Each number is 50 + 12 x the weight over the matrix's rms, rounded and kept within 0 to 99. Layers, rows and columns count from 0.

# up: layer 6 MLP up, 256x96, rms 0.135, rows 140-208, columns 0-47
# down: layer 6 MLP down (transposed), 256x96, rms 0.123, rows 140-208, columns 0-47
up140:48 54 38 56 63 43 44 40 64 76 67 43 36 55 53 64 53 62 44 33 32 51 44 47 46 61 59 54 61 67 43 58 42 66 57 65 59 47 40 48 53 42 62 50 42 38 69 42
down140:57 27 63 41 48 58 69 53 46 43 48 50 44 53 63 41 67 51 49 48 70 50 36 40 51 43 57 46 55 34 38 44 52 32 38 45 40 63 41 58 52 50 53 56 60 54 45 59
up141:30 48 40 64 43 36 33 56 42 49 59 53 52 45 60 58 57 44 42 26 40 43 69 41 63 56 48 47 45 68 58 55 37 59 57 43 65 50 44 36 52 15 70 43 40 56 65 64
down141:71 46 51 49 54 63 61 66 50 52 35 61 46 10 52 59 62 55 70 49 43 38 44 45 44 43 56 62 44 43 56 32 49 40 56 52 50 53 38 55 57 49 46 49 52 60 61 49
up142:27 43 38 72 49 33 41 59 34 34 44 52 52 67 54 36 34 59 34 61 50 50 40 46 45 64 56 23 41 60 60 49 23 41 59 42 54 57 46 44 42 33 51 57 25 38 61 38
down142:77 47 64 59 49 43 63 40 70 48 52 45 52 35 24 41 40 66 55 46 58 58 60 52 32 38 39 36 74 53 50 47 65 33 38 66 51 52 45 48 60 48 60 32 66 52 43 60
up143:38 32 43 47 51 42 53 70 47 49 46 50 52 53 58 45 41 27 53 32 48 42 61 67 60 38 64 76 35 37 61 44 24 58 46 38 57 38 58 19 44 44 34 53 48 34 65 42
down143:68 72 58 71 45 74 35 71 64 53 47 63 40 50 49 45 33 76 51 39 25 32 24 54 64 54 33 55 46 49 52 47 61 55 36 54 33 57 59 69 53 48 58 46 64 29 32 42
up144:49 49 57 58 61 43 41 58 54 37 37 58 51 40 55 58 69 61 50 53 24 44 43 43 72 53 71 55 54 53 61 54 16 46 29 49 74 55 36 56 44 52 64 53 46 47 80 61
down144:48 38 54 49 81 46 56 56 55 57 42 41 54 00 55 67 64 59 49 54 52 45 59 49 61 33 59 43 44 52 52 50 42 47 51 68 42 58 31 65 56 43 29 48 46 59 59 68
up145:43 61 39 65 29 37 78 43 36 70 63 75 34 56 59 56 46 58 47 48 59 61 46 56 61 42 62 71 36 46 35 49 42 42 50 46 42 76 60 44 26 66 52 45 23 54 73 42
down145:54 24 53 47 75 61 30 54 51 46 41 25 55 64 17 60 38 47 56 46 42 38 47 38 28 67 37 51 62 56 61 42 66 51 33 48 35 41 46 47 39 44 43 55 65 71 34 50
up146:41 53 53 56 38 57 52 57 30 41 41 79 47 32 54 61 60 47 32 15 46 37 67 38 61 67 56 63 50 44 64 58 38 35 49 60 74 47 34 59 42 39 59 61 53 48 58 48
down146:49 48 51 46 44 54 60 55 43 47 45 53 47 00 50 62 56 51 54 42 50 52 49 49 48 42 50 52 51 48 55 37 48 48 52 49 43 56 49 49 55 49 48 54 50 50 51 50
up147:39 51 58 40 47 50 66 43 63 50 68 34 47 58 53 63 48 44 60 53 48 22 69 40 44 59 57 52 31 70 35 42 53 32 39 58 66 38 50 36 38 38 47 57 49 57 83 44
down147:58 47 39 33 52 83 44 59 66 37 65 46 56 51 44 43 55 60 41 38 31 48 64 46 49 28 33 35 31 58 58 63 40 54 57 42 34 45 55 71 82 57 52 56 54 38 36 39
up148:65 46 45 74 44 61 39 59 49 40 57 48 44 42 39 68 57 57 49 62 50 40 46 45 48 54 65 54 52 63 43 54 37 46 42 71 55 33 42 47 48 47 58 44 55 60 57 46
down148:38 59 59 42 35 41 34 47 53 58 51 40 32 43 56 38 47 44 66 63 38 31 55 56 50 45 47 55 75 37 39 64 62 45 55 20 62 42 65 51 30 56 62 70 37 70 51 71
up149:27 37 57 54 49 79 40 60 56 54 55 49 52 55 40 28 64 43 47 58 32 52 44 41 68 40 63 68 42 56 53 46 60 15 55 52 53 52 46 45 64 48 34 45 26 44 55 45
down149:47 55 34 50 60 53 44 43 56 48 77 47 36 61 52 55 52 57 50 70 41 64 65 61 32 44 65 52 49 59 41 46 54 34 38 56 50 55 58 83 37 62 32 43 34 49 42 54
up150:46 50 52 38 33 57 26 48 31 44 42 54 55 58 51 53 41 53 37 68 45 69 44 31 60 48 55 54 47 53 45 59 35 48 60 44 38 60 63 46 50 55 60 68 41 63 52 33
down150:39 42 46 61 50 55 64 31 49 49 59 53 55 47 63 55 70 55 44 57 51 59 52 45 62 52 51 54 49 51 09 60 41 30 32 67 58 45 27 34 37 51 34 38 40 60 49 57
up151:46 35 28 29 49 23 59 75 45 47 38 35 54 48 63 49 81 51 69 33 62 42 45 46 62 35 62 47 51 44 51 57 42 49 52 36 58 49 27 32 47 41 43 36 48 60 39 49
down151:49 70 58 46 47 73 45 29 62 50 53 58 52 35 37 58 34 51 43 49 48 37 36 65 33 58 41 67 43 50 74 47 64 46 56 44 44 48 52 55 59 61 46 73 61 33 53 30
up152:13 52 54 49 42 70 46 65 52 41 81 46 46 54 37 58 37 36 71 45 49 54 62 25 47 72 41 33 36 66 49 66 45 47 42 44 51 38 42 44 57 69 48 65 46 43 49 35
down152:45 65 56 60 33 71 61 38 51 36 58 55 47 74 38 51 54 32 45 43 56 51 39 73 46 65 36 50 62 35 42 75 41 52 51 55 28 49 55 46 46 45 26 52 57 28 31 40
up153:41 29 58 66 52 49 55 26 72 52 65 56 44 59 41 63 37 52 23 46 30 54 62 47 38 66 83 53 59 46 58 50 48 72 40 52 74 74 58 45 30 43 43 57 42 46 38 53
down153:38 37 49 60 41 14 39 72 43 76 71 60 52 71 49 36 69 48 70 64 57 55 50 46 48 35 48 44 46 62 81 33 42 58 52 34 70 42 60 50 66 52 58 51 59 27 58 59
up154:57 61 57 53 42 68 64 62 58 57 42 44 46 48 41 53 71 38 55 68 43 54 53 49 45 30 53 64 22 56 60 48 65 38 43 64 62 60 46 24 41 45 37 60 31 51 33 48
down154:63 52 50 47 44 65 49 63 69 43 42 33 55 74 50 51 38 64 61 42 61 35 54 51 42 63 48 54 63 41 34 43 44 50 57 60 45 37 64 42 65 59 57 36 62 54 51 58
up155:75 53 45 61 43 70 70 44 34 68 52 62 38 41 56 62 52 33 33 36 34 38 49 42 61 40 41 58 64 56 69 52 55 53 56 69 37 92 66 47 47 43 60 46 51 66 59 39
down155:28 46 51 66 59 26 30 55 21 69 44 63 73 39 44 42 37 44 57 65 83 59 44 58 33 67 45 37 50 62 43 46 56 36 57 25 56 46 28 47 36 61 51 48 72 36 50 55
up156:47 57 24 44 42 64 56 33 36 34 48 51 48 65 39 64 56 63 43 61 47 63 49 54 46 23 50 56 38 70 56 55 57 59 63 68 49 70 34 63 58 58 50 55 41 53 42 33
down156:51 53 56 62 41 59 27 28 62 43 38 41 55 77 55 41 43 39 57 52 45 42 63 50 58 42 70 65 44 61 83 30 55 33 44 47 61 61 50 36 45 28 51 51 58 46 35 38
up157:54 22 62 42 48 46 46 65 39 46 75 54 55 48 39 47 46 47 34 46 53 33 51 46 77 53 52 37 26 66 43 61 50 36 52 43 49 64 63 53 53 60 48 56 46 36 58 60
down157:66 49 50 38 54 53 42 40 59 42 49 53 45 55 60 66 47 48 46 44 45 63 58 55 61 60 39 49 59 41 31 43 40 58 43 62 43 71 61 27 41 39 58 46 57 51 61 79
up158:37 38 47 41 51 56 45 69 28 59 44 49 74 53 61 57 59 15 22 52 52 53 60 45 66 54 65 55 57 68 44 29 60 73 52 44 58 42 49 46 74 32 43 54 46 46 69 45
down158:63 52 49 52 25 48 74 57 64 62 54 63 57 72 41 66 46 33 47 60 54 78 31 60 30 52 17 68 45 41 53 30 47 34 46 35 54 29 43 27 29 54 63 74 33 48 43 76
up159:47 35 83 43 50 32 44 42 42 43 53 64 64 43 43 49 53 49 67 39 41 36 58 51 53 50 69 50 55 23 64 52 41 74 57 62 47 40 30 49 57 38 60 63 62 37 53 58
down159:54 62 22 51 51 61 56 55 54 62 47 37 45 02 64 52 39 44 28 60 44 40 49 39 68 62 55 41 51 57 34 41 54 38 53 34 64 58 43 67 23 54 57 49 33 68 47 53
up160:35 54 54 42 34 55 50 62 49 38 56 55 58 33 59 52 66 48 59 47 54 50 67 29 62 42 65 46 53 37 66 51 40 57 46 66 61 52 30 57 62 41 47 71 42 54 64 56
down160:52 48 36 53 61 51 41 67 55 59 45 56 70 00 59 49 52 54 48 48 44 26 47 44 37 45 50 57 32 63 54 47 47 20 52 53 62 62 51 60 57 43 48 49 46 61 62 56
up161:31 49 53 54 50 62 53 40 50 50 55 65 39 50 30 36 35 67 40 48 48 48 56 44 58 56 40 27 39 60 52 67 46 56 59 50 52 47 64 52 39 56 53 74 45 37 71 45
down161:63 53 46 42 27 34 63 58 43 59 49 48 64 64 58 70 53 38 60 50 67 56 65 58 66 40 29 34 53 50 37 46 57 56 73 50 60 67 34 40 61 48 51 12 60 62 47 46
up162:60 41 50 60 38 66 54 56 49 69 37 29 60 51 41 44 64 26 21 48 47 56 70 42 65 45 58 71 49 68 49 42 37 46 53 68 68 46 32 65 33 45 71 59 48 60 45 43
down162:41 42 43 58 56 56 39 56 37 63 39 65 44 82 56 52 55 54 35 45 40 54 63 62 40 31 51 71 29 48 62 39 51 47 55 44 43 36 52 53 52 37 65 66 68 46 55 86
up163:39 20 30 43 39 80 69 55 46 51 58 81 54 51 55 48 67 46 57 38 39 32 27 74 53 43 60 73 44 49 42 47 52 47 36 69 45 66 58 56 62 49 58 46 64 65 65 44
down163:56 60 52 47 38 43 45 29 49 40 39 42 52 52 49 48 49 63 50 40 38 73 52 34 49 54 58 50 62 60 56 43 42 65 48 46 63 53 35 52 30 40 38 35 43 49 41 48
up164:51 48 37 55 33 38 49 60 52 40 59 80 59 54 53 62 50 60 56 49 49 54 55 53 43 40 46 71 42 49 65 40 69 44 59 53 62 62 50 33 45 59 43 33 42 62 38 40
down164:35 51 43 44 47 76 50 61 26 61 30 65 46 53 62 43 45 45 43 40 69 40 24 44 71 69 56 30 51 49 37 50 70 56 70 53 61 46 31 64 29 53 60 31 45 34 59 48
up165:58 41 57 51 48 62 53 77 64 66 71 62 29 38 49 50 65 54 63 28 47 46 59 51 52 59 53 67 39 45 61 73 60 46 62 53 56 55 35 42 54 53 35 59 29 55 40 57
down165:69 18 22 71 51 50 39 35 41 48 51 49 69 76 48 50 50 53 36 48 45 43 35 34 57 28 33 27 47 66 56 45 38 63 31 72 33 47 47 49 46 50 51 41 64 43 63 57
up166:39 38 43 72 45 52 72 70 54 41 60 50 64 63 37 51 66 56 57 42 43 34 44 63 47 54 53 68 64 66 50 65 48 39 71 35 49 58 40 30 51 50 40 41 32 36 63 39
down166:50 50 68 59 68 37 33 46 55 67 49 45 47 54 74 61 50 54 29 31 32 55 51 30 54 52 52 30 39 42 68 50 51 44 62 58 42 52 36 46 49 49 61 28 67 62 41 47
up167:43 41 76 54 58 35 84 64 64 29 57 60 54 53 27 56 54 43 62 67 44 09 35 62 40 60 58 70 56 33 43 54 52 52 46 46 68 57 68 11 40 38 31 53 47 53 67 39
down167:40 63 61 34 62 47 40 41 81 83 41 39 57 96 61 41 39 39 45 58 72 52 54 43 40 40 59 47 49 50 55 27 56 25 46 46 57 63 39 35 55 47 45 35 61 54 60 39
up168:66 38 34 74 32 35 63 52 45 40 59 57 34 57 22 52 55 39 52 48 40 54 61 38 80 23 36 59 44 70 69 48 32 63 37 45 52 82 33 46 52 47 36 47 33 33 59 51
down168:22 44 63 52 51 23 82 42 32 42 65 54 61 50 38 47 68 47 45 63 64 19 65 49 57 60 54 58 43 45 43 49 59 58 65 40 57 69 42 68 54 49 42 16 21 49 58 62
up169:40 50 48 49 43 38 33 26 37 32 52 43 42 67 48 58 85 48 53 45 32 32 64 31 51 65 59 35 45 51 85 64 59 53 63 33 37 52 49 40 53 37 53 71 37 51 53 28
down169:46 25 56 73 68 10 38 31 38 36 76 43 51 73 59 36 65 62 67 49 57 50 35 37 38 47 54 57 79 48 64 67 28 44 44 55 55 43 57 06 48 52 74 77 58 32 44 50
up170:62 35 40 44 49 56 49 65 36 32 41 64 40 58 28 49 58 48 36 68 54 62 47 52 52 46 49 45 38 48 48 59 43 40 78 45 52 57 51 69 19 45 56 52 47 65 39 46
down170:48 57 82 47 38 33 48 36 79 45 49 44 48 51 50 54 46 46 52 31 61 63 61 22 52 61 37 40 37 41 40 36 43 54 43 59 48 40 70 63 57 49 36 47 55 58 45 55
up171:39 35 47 45 41 58 78 52 75 37 41 42 38 56 58 42 70 40 55 57 23 28 47 45 49 45 65 72 63 27 49 48 61 72 42 69 53 68 60 57 37 45 45 58 59 43 49 39
down171:77 50 40 44 41 68 39 54 52 47 41 57 48 55 56 39 42 47 53 74 68 66 36 48 62 49 69 48 56 57 42 38 59 49 58 42 37 43 56 63 52 47 52 54 43 54 59 52
up172:40 44 55 41 51 70 42 52 38 62 37 40 41 53 46 66 60 62 53 42 44 52 76 43 40 50 62 46 30 56 38 78 51 36 49 74 62 65 50 55 33 65 66 54 23 51 59 46
down172:61 43 60 48 69 62 37 57 52 41 42 45 70 43 40 44 52 55 51 30 65 49 50 57 49 41 54 60 42 49 36 26 45 64 52 37 32 44 74 73 37 69 42 87 39 37 18 71
up173:79 40 52 59 69 57 55 50 64 43 47 42 42 42 39 69 55 42 49 40 41 49 61 54 67 26 47 46 60 38 39 56 59 67 47 57 40 50 26 43 66 72 31 47 49 61 56 42
down173:32 59 37 49 29 47 72 53 61 60 54 56 53 56 56 32 59 56 45 56 44 60 35 33 33 61 43 62 56 62 65 51 36 23 58 38 69 53 64 51 52 39 77 53 41 30 55 56
up174:29 44 40 41 69 72 69 51 44 43 51 55 26 53 34 66 41 41 53 43 51 49 34 64 56 48 66 59 62 37 53 36 29 46 64 43 55 56 41 39 39 56 32 51 39 37 42 49
down174:72 37 39 62 40 30 47 60 46 50 57 35 77 61 49 46 43 34 35 60 49 43 54 29 38 56 56 66 31 77 48 49 41 56 35 64 30 65 36 59 68 49 80 40 46 60 47 50
up175:45 39 39 52 44 36 66 70 52 55 80 67 54 51 37 68 50 55 43 52 40 41 64 71 48 30 45 44 38 75 42 44 66 32 52 57 55 38 48 59 62 47 54 44 48 68 61 61
down175:56 65 60 50 53 52 23 49 56 41 28 51 59 45 56 50 57 49 44 47 46 43 44 37 70 56 52 49 58 46 47 51 50 57 27 43 47 61 65 49 37 62 52 49 48 39 59 47
up176:57 47 65 65 27 35 36 64 51 57 52 47 57 56 53 64 29 26 34 41 61 48 45 53 62 35 48 56 37 45 47 66 44 67 48 41 58 32 47 40 34 53 45 47 57 52 68 54
down176:57 72 54 53 44 29 71 46 40 52 38 53 37 51 47 45 48 48 49 32 67 65 54 29 44 57 41 46 71 61 50 53 51 54 36 59 61 65 60 44 62 35 68 49 45 29 68 48
up177:50 56 62 38 52 42 40 46 51 50 35 60 49 61 67 59 60 39 23 40 51 42 62 43 46 60 43 42 37 51 57 73 69 52 45 79 64 36 55 47 48 57 45 47 63 48 64 37
down177:39 78 48 50 27 45 62 47 61 25 50 44 54 48 60 30 46 66 31 44 61 66 43 51 55 63 59 33 37 61 61 51 42 62 53 42 49 69 38 50 64 73 49 73 34 47 42 48
up178:50 41 56 36 59 58 45 56 59 43 42 30 56 49 39 61 47 64 56 59 30 47 39 70 56 38 53 50 72 52 38 42 46 49 51 43 40 81 29 61 76 35 47 50 42 57 57 32
down178:55 49 37 48 57 52 53 62 49 69 67 46 53 48 54 41 57 38 41 66 48 60 54 46 53 44 50 71 46 42 77 53 41 55 46 51 38 44 48 44 56 45 56 29 56 43 72 41
up179:49 44 55 33 63 37 15 53 60 64 38 61 59 59 42 52 32 32 34 54 50 55 53 55 50 56 52 66 40 62 51 46 71 63 76 48 61 34 45 34 45 54 45 49 36 67 40 36
down179:49 50 50 50 45 69 47 26 54 49 42 34 67 92 44 33 57 52 70 53 49 45 30 64 54 56 60 31 28 67 47 58 45 41 49 64 51 37 47 67 33 57 64 36 48 37 46 41
up180:41 58 49 53 39 38 70 45 41 45 47 57 20 50 60 77 72 62 48 32 48 32 50 54 76 37 60 52 51 30 35 41 49 56 56 28 54 40 43 44 46 51 45 50 35 52 55 59
down180:59 39 39 44 54 66 47 37 65 41 70 48 73 00 38 56 36 58 75 67 34 75 43 35 45 42 35 43 53 49 61 58 48 46 54 56 62 53 32 39 53 61 52 56 69 43 56 29
up181:56 41 40 49 64 31 63 84 30 54 56 78 66 54 48 65 60 44 55 44 57 56 46 57 56 48 50 81 28 64 40 45 57 55 56 48 58 34 58 35 71 57 47 44 45 49 73 55
down181:29 61 56 71 45 61 45 41 58 55 51 64 41 37 30 36 57 50 33 48 39 52 30 49 29 51 68 61 44 46 56 64 46 39 40 46 45 46 45 55 37 41 76 67 46 57 34 32
up182:57 60 53 52 35 40 64 43 57 45 58 44 39 62 61 84 29 41 67 40 38 63 52 58 40 67 67 45 51 50 36 61 59 36 56 51 64 54 43 36 43 38 36 61 28 37 52 33
down182:47 44 51 52 60 51 30 47 35 67 26 60 48 16 49 40 51 52 59 35 39 48 43 25 52 58 32 59 67 51 50 40 44 61 56 43 51 48 46 31 70 63 38 54 50 60 49 44
up183:49 53 54 19 50 70 54 43 35 26 49 37 73 60 52 59 73 47 49 64 60 49 72 40 64 50 59 57 39 30 44 48 33 62 38 64 41 70 61 53 62 45 54 59 38 53 44 33
down183:47 30 42 40 54 64 86 39 25 50 61 48 72 14 60 51 45 43 43 63 66 50 43 43 43 59 53 30 29 71 34 69 66 58 41 58 50 48 47 52 39 54 45 51 35 37 46 36
up184:49 25 33 30 57 30 60 50 31 52 63 44 42 45 56 64 50 51 47 45 57 60 72 57 50 50 46 56 69 57 33 63 49 48 36 50 62 49 49 65 48 36 47 44 39 50 32 49
down184:45 63 56 48 57 80 55 55 77 54 56 53 33 61 57 31 62 47 57 31 45 39 41 54 57 42 66 56 51 49 54 50 66 44 66 63 44 38 59 59 54 52 49 42 51 64 58 53
up185:56 50 48 34 61 48 50 58 54 48 33 48 52 46 45 62 67 51 35 40 39 45 63 48 67 24 53 51 53 51 85 43 44 49 41 57 58 37 19 39 56 50 31 57 68 37 41 40
down185:47 65 37 67 67 51 45 58 42 52 49 52 60 34 66 49 47 60 40 48 72 67 37 62 26 66 38 38 35 61 31 48 27 37 39 29 55 61 67 46 67 40 62 59 36 61 51 37
up186:51 37 29 82 42 49 50 58 43 32 46 72 41 56 70 53 52 60 42 63 51 50 60 53 44 42 55 37 31 61 42 66 45 52 51 45 54 41 32 51 61 72 59 46 72 42 55 40
down186:42 48 72 66 42 54 45 52 57 41 52 50 53 77 41 45 64 63 55 44 39 75 45 54 46 44 43 43 62 66 54 35 33 30 39 57 57 40 43 51 48 55 47 66 49 32 56 64
up187:54 38 23 46 54 53 33 53 43 47 26 41 45 55 45 80 56 28 48 37 45 33 55 47 78 46 47 41 50 75 76 93 45 58 44 41 33 58 43 49 57 63 38 42 54 82 58 17
down187:66 50 68 59 60 60 29 38 37 62 18 71 42 78 34 63 54 50 44 45 67 33 39 22 45 39 40 43 61 57 69 67 43 40 45 71 35 52 41 32 30 67 57 40 54 40 46 53
up188:68 65 32 31 55 52 76 58 31 39 75 59 56 43 54 63 56 70 27 57 45 57 54 67 52 22 62 70 54 49 41 50 54 64 55 59 51 52 51 48 56 51 55 48 60 48 35 57
down188:60 22 75 68 57 52 38 31 52 43 31 54 56 69 34 56 46 46 37 46 39 43 62 41 54 37 39 46 36 55 45 51 54 59 66 59 55 39 53 26 41 58 63 84 68 49 65 40
up189:26 39 55 45 48 38 44 50 49 47 45 74 36 43 63 60 66 60 58 14 36 30 69 42 63 62 59 57 34 60 53 65 27 49 50 45 76 27 25 30 33 29 69 67 48 62 77 51
down189:62 49 52 46 44 51 67 53 48 57 44 60 44 00 68 65 66 54 55 31 47 46 54 44 56 41 49 53 50 52 42 34 54 59 45 49 39 54 48 44 54 37 63 34 56 45 65 50
up190:65 43 51 36 44 69 76 44 44 53 43 71 36 63 29 30 51 48 49 66 50 56 42 58 53 38 49 60 48 51 44 56 66 43 62 63 42 54 67 36 13 45 50 42 22 56 50 35
down190:22 60 37 61 82 35 55 68 30 36 37 61 46 54 56 44 60 69 60 41 46 41 54 40 53 65 56 43 65 67 50 36 48 43 47 54 37 34 29 48 62 43 59 62 61 52 46 42
up191:49 57 41 62 36 52 76 34 74 39 79 60 41 51 31 69 57 44 64 46 44 53 66 67 51 47 72 60 47 27 52 41 50 59 45 44 51 82 41 40 40 52 45 62 61 38 40 38
down191:59 69 60 50 49 28 65 55 63 36 45 56 35 61 65 55 47 24 67 79 39 62 32 56 52 60 44 48 48 60 43 51 61 52 63 48 75 48 53 38 47 43 45 34 25 43 46 75
up192:48 45 26 40 45 41 57 68 41 50 55 53 29 44 59 56 35 38 38 46 35 50 59 35 54 45 36 65 75 43 41 52 77 58 66 48 52 53 53 53 62 52 48 62 54 50 59 32
down192:71 31 47 68 35 45 59 59 61 55 53 61 51 45 36 57 69 36 64 68 44 33 41 55 53 55 30 62 29 64 46 56 42 43 41 72 58 55 64 33 40 75 43 42 41 48 56 59
up193:68 44 41 48 41 66 66 44 48 37 55 62 27 48 49 55 35 79 36 49 40 31 49 46 60 52 65 72 49 41 47 54 47 67 53 46 55 54 48 58 37 54 54 59 81 46 69 42
down193:56 40 42 53 52 29 50 50 21 63 45 53 39 70 52 49 52 50 48 55 37 67 54 58 46 52 48 31 38 61 51 47 54 73 59 54 09 31 38 32 69 45 59 68 38 51 44 69
up194:58 39 31 60 50 45 55 51 43 74 38 42 42 59 59 33 64 53 48 61 25 47 53 53 62 26 53 51 51 55 44 65 54 48 64 40 41 39 35 46 64 45 50 50 71 52 54 39
down194:59 43 57 54 45 45 46 42 51 30 68 52 50 36 50 65 52 24 43 60 51 51 70 47 64 71 56 58 49 49 38 41 43 52 66 60 52 53 72 51 57 39 53 62 25 28 50 62
up195:53 62 62 53 49 65 48 47 57 43 54 41 28 54 34 62 56 48 30 74 24 48 59 40 55 31 52 40 38 58 58 56 56 46 51 56 30 45 55 46 34 51 61 53 41 61 63 37
down195:41 37 47 44 57 56 58 61 58 51 57 74 62 64 43 49 51 44 47 29 44 68 52 50 50 46 52 48 49 35 57 37 48 51 44 59 48 49 63 62 47 77 65 45 50 52 33 67
up196:56 43 44 44 42 50 45 53 53 50 54 51 45 56 38 67 37 52 64 29 49 76 47 34 53 50 48 74 53 46 48 58 46 52 55 38 38 55 44 50 69 43 60 58 36 53 41 34
down196:47 58 40 47 49 47 84 51 51 36 52 36 45 50 43 43 52 32 57 49 56 43 48 55 58 51 33 47 34 51 56 39 55 43 39 72 55 74 45 55 35 55 32 54 57 52 64 58
up197:41 63 60 74 62 44 68 67 36 54 56 47 19 65 68 42 42 52 22 46 41 51 61 35 63 47 54 57 44 56 54 50 36 53 56 52 79 52 31 56 40 37 34 40 57 26 38 71
down197:36 50 64 51 64 62 39 53 54 59 37 49 37 84 54 44 64 75 40 43 32 64 49 73 38 44 39 33 41 53 39 50 61 49 53 44 36 51 57 37 57 55 59 39 54 57 26 55
up198:30 50 50 56 50 54 51 51 36 38 70 55 60 51 52 49 34 39 35 43 37 47 78 39 57 73 45 41 57 55 66 49 51 65 61 58 59 41 45 47 43 62 41 52 16 39 43 40
down198:66 52 66 55 58 42 68 41 56 69 46 56 42 43 50 41 38 56 63 52 45 56 41 58 37 56 50 50 58 52 55 59 52 45 48 57 48 53 52 42 56 50 30 42 74 51 39 53
up199:43 44 65 50 64 55 57 52 50 55 31 46 68 58 57 77 45 44 47 63 54 30 57 43 39 36 48 59 58 52 56 62 32 60 75 49 65 63 47 38 53 37 45 48 47 59 59 36
down199:83 64 55 17 32 61 49 64 44 42 47 51 70 43 52 48 37 35 58 51 50 63 47 38 49 53 43 42 60 46 39 55 26 63 55 55 53 38 54 56 36 63 54 55 56 45 56 60
up200:59 48 46 70 38 69 61 38 34 47 37 55 45 49 46 41 60 40 49 68 33 27 42 39 75 46 57 38 65 50 49 39 59 50 61 42 40 47 52 40 61 32 53 56 43 33 64 44
down200:35 66 52 35 49 34 37 55 48 37 64 56 59 49 34 57 47 58 49 79 42 57 60 63 42 37 37 43 37 60 37 48 41 56 84 48 65 82 51 49 48 59 45 54 39 52 35 23
up201:45 28 54 63 41 70 47 61 59 41 60 47 49 33 55 55 51 32 38 72 56 48 65 31 60 51 64 52 34 54 50 39 38 47 50 63 66 45 58 33 51 27 31 55 53 49 52 53
down201:53 41 72 31 48 53 37 37 53 46 45 50 39 54 67 70 64 45 62 51 55 30 60 37 46 40 43 76 70 53 34 49 55 41 52 31 52 38 47 48 44 45 41 76 49 46 58 57
up202:76 40 41 45 56 61 52 55 44 57 39 64 40 52 53 65 43 48 32 49 44 34 48 53 70 26 41 54 35 49 46 65 55 31 75 43 32 65 39 48 39 64 40 46 50 70 59 48
down202:34 50 52 47 27 32 64 33 50 51 52 56 38 29 60 42 76 53 37 37 65 64 39 42 40 66 51 50 53 68 32 56 57 44 34 62 70 30 50 34 47 54 69 56 50 45 52 49
up203:43 68 59 53 46 58 41 43 55 47 53 33 61 55 87 69 55 37 43 63 55 32 49 51 66 54 62 41 40 56 45 67 33 65 55 58 40 52 37 33 56 65 56 74 38 51 42 35
down203:46 29 29 49 53 21 53 46 40 51 59 54 63 74 48 18 46 64 54 46 46 38 58 39 42 38 61 61 28 74 62 49 57 39 46 57 58 48 27 67 62 69 41 48 48 50 73 45
up204:50 35 61 54 51 69 48 33 54 62 65 56 49 37 40 34 52 62 42 36 37 35 32 36 51 58 55 57 34 49 57 47 46 49 62 58 63 51 44 47 67 28 34 66 40 50 71 58
down204:43 37 48 58 55 44 63 44 40 38 33 43 44 21 71 78 48 70 50 54 52 55 65 55 65 66 67 49 37 53 53 50 42 45 54 66 62 56 34 60 42 77 49 60 30 53 31 59
up205:49 32 32 63 48 61 68 52 35 32 56 57 30 49 39 59 68 60 35 61 40 69 45 41 42 27 55 50 66 41 26 53 69 61 57 32 45 54 53 22 61 58 42 49 40 59 24 48
down205:60 52 52 54 39 46 40 50 71 56 31 40 63 59 60 52 33 57 58 51 42 61 67 49 39 64 64 45 40 57 78 56 19 42 43 72 38 36 38 53 57 45 58 50 60 51 62 29
up206:29 42 44 63 69 39 43 50 47 58 41 35 54 60 41 41 56 72 36 40 47 47 38 43 52 35 53 63 46 53 39 62 50 40 39 51 52 58 55 41 61 68 35 57 44 51 54 43
down206:44 71 55 50 63 55 62 42 52 58 47 43 61 43 66 49 55 63 37 25 27 74 48 54 31 42 62 47 45 57 38 25 77 39 50 49 53 53 43 42 55 53 42 30 48 79 50 46
up207:75 45 65 73 26 50 43 50 41 65 48 52 42 51 35 73 70 22 67 33 34 44 69 29 56 40 46 25 44 64 34 55 52 66 54 63 36 55 40 45 80 29 53 54 45 45 74 50
down207:41 53 36 59 68 50 46 45 48 62 48 46 41 12 49 29 55 45 33 51 42 44 44 65 44 63 64 57 58 28 69 33 46 47 64 16 66 55 49 53 47 66 49 50 38 54 38 46
up208:53 43 47 60 42 60 60 40 46 43 66 49 42 41 13 50 51 42 54 45 24 55 54 46 68 44 39 51 52 62 62 59 26 83 65 34 51 58 38 56 42 50 44 46 64 44 58 54
down208:51 52 54 63 56 24 56 18 47 56 45 42 56 50 29 35 53 51 75 57 44 54 64 51 28 65 57 49 46 57 49 52 30 61 32 35 68 64 45 50 40 47 25 39 53 61 27 86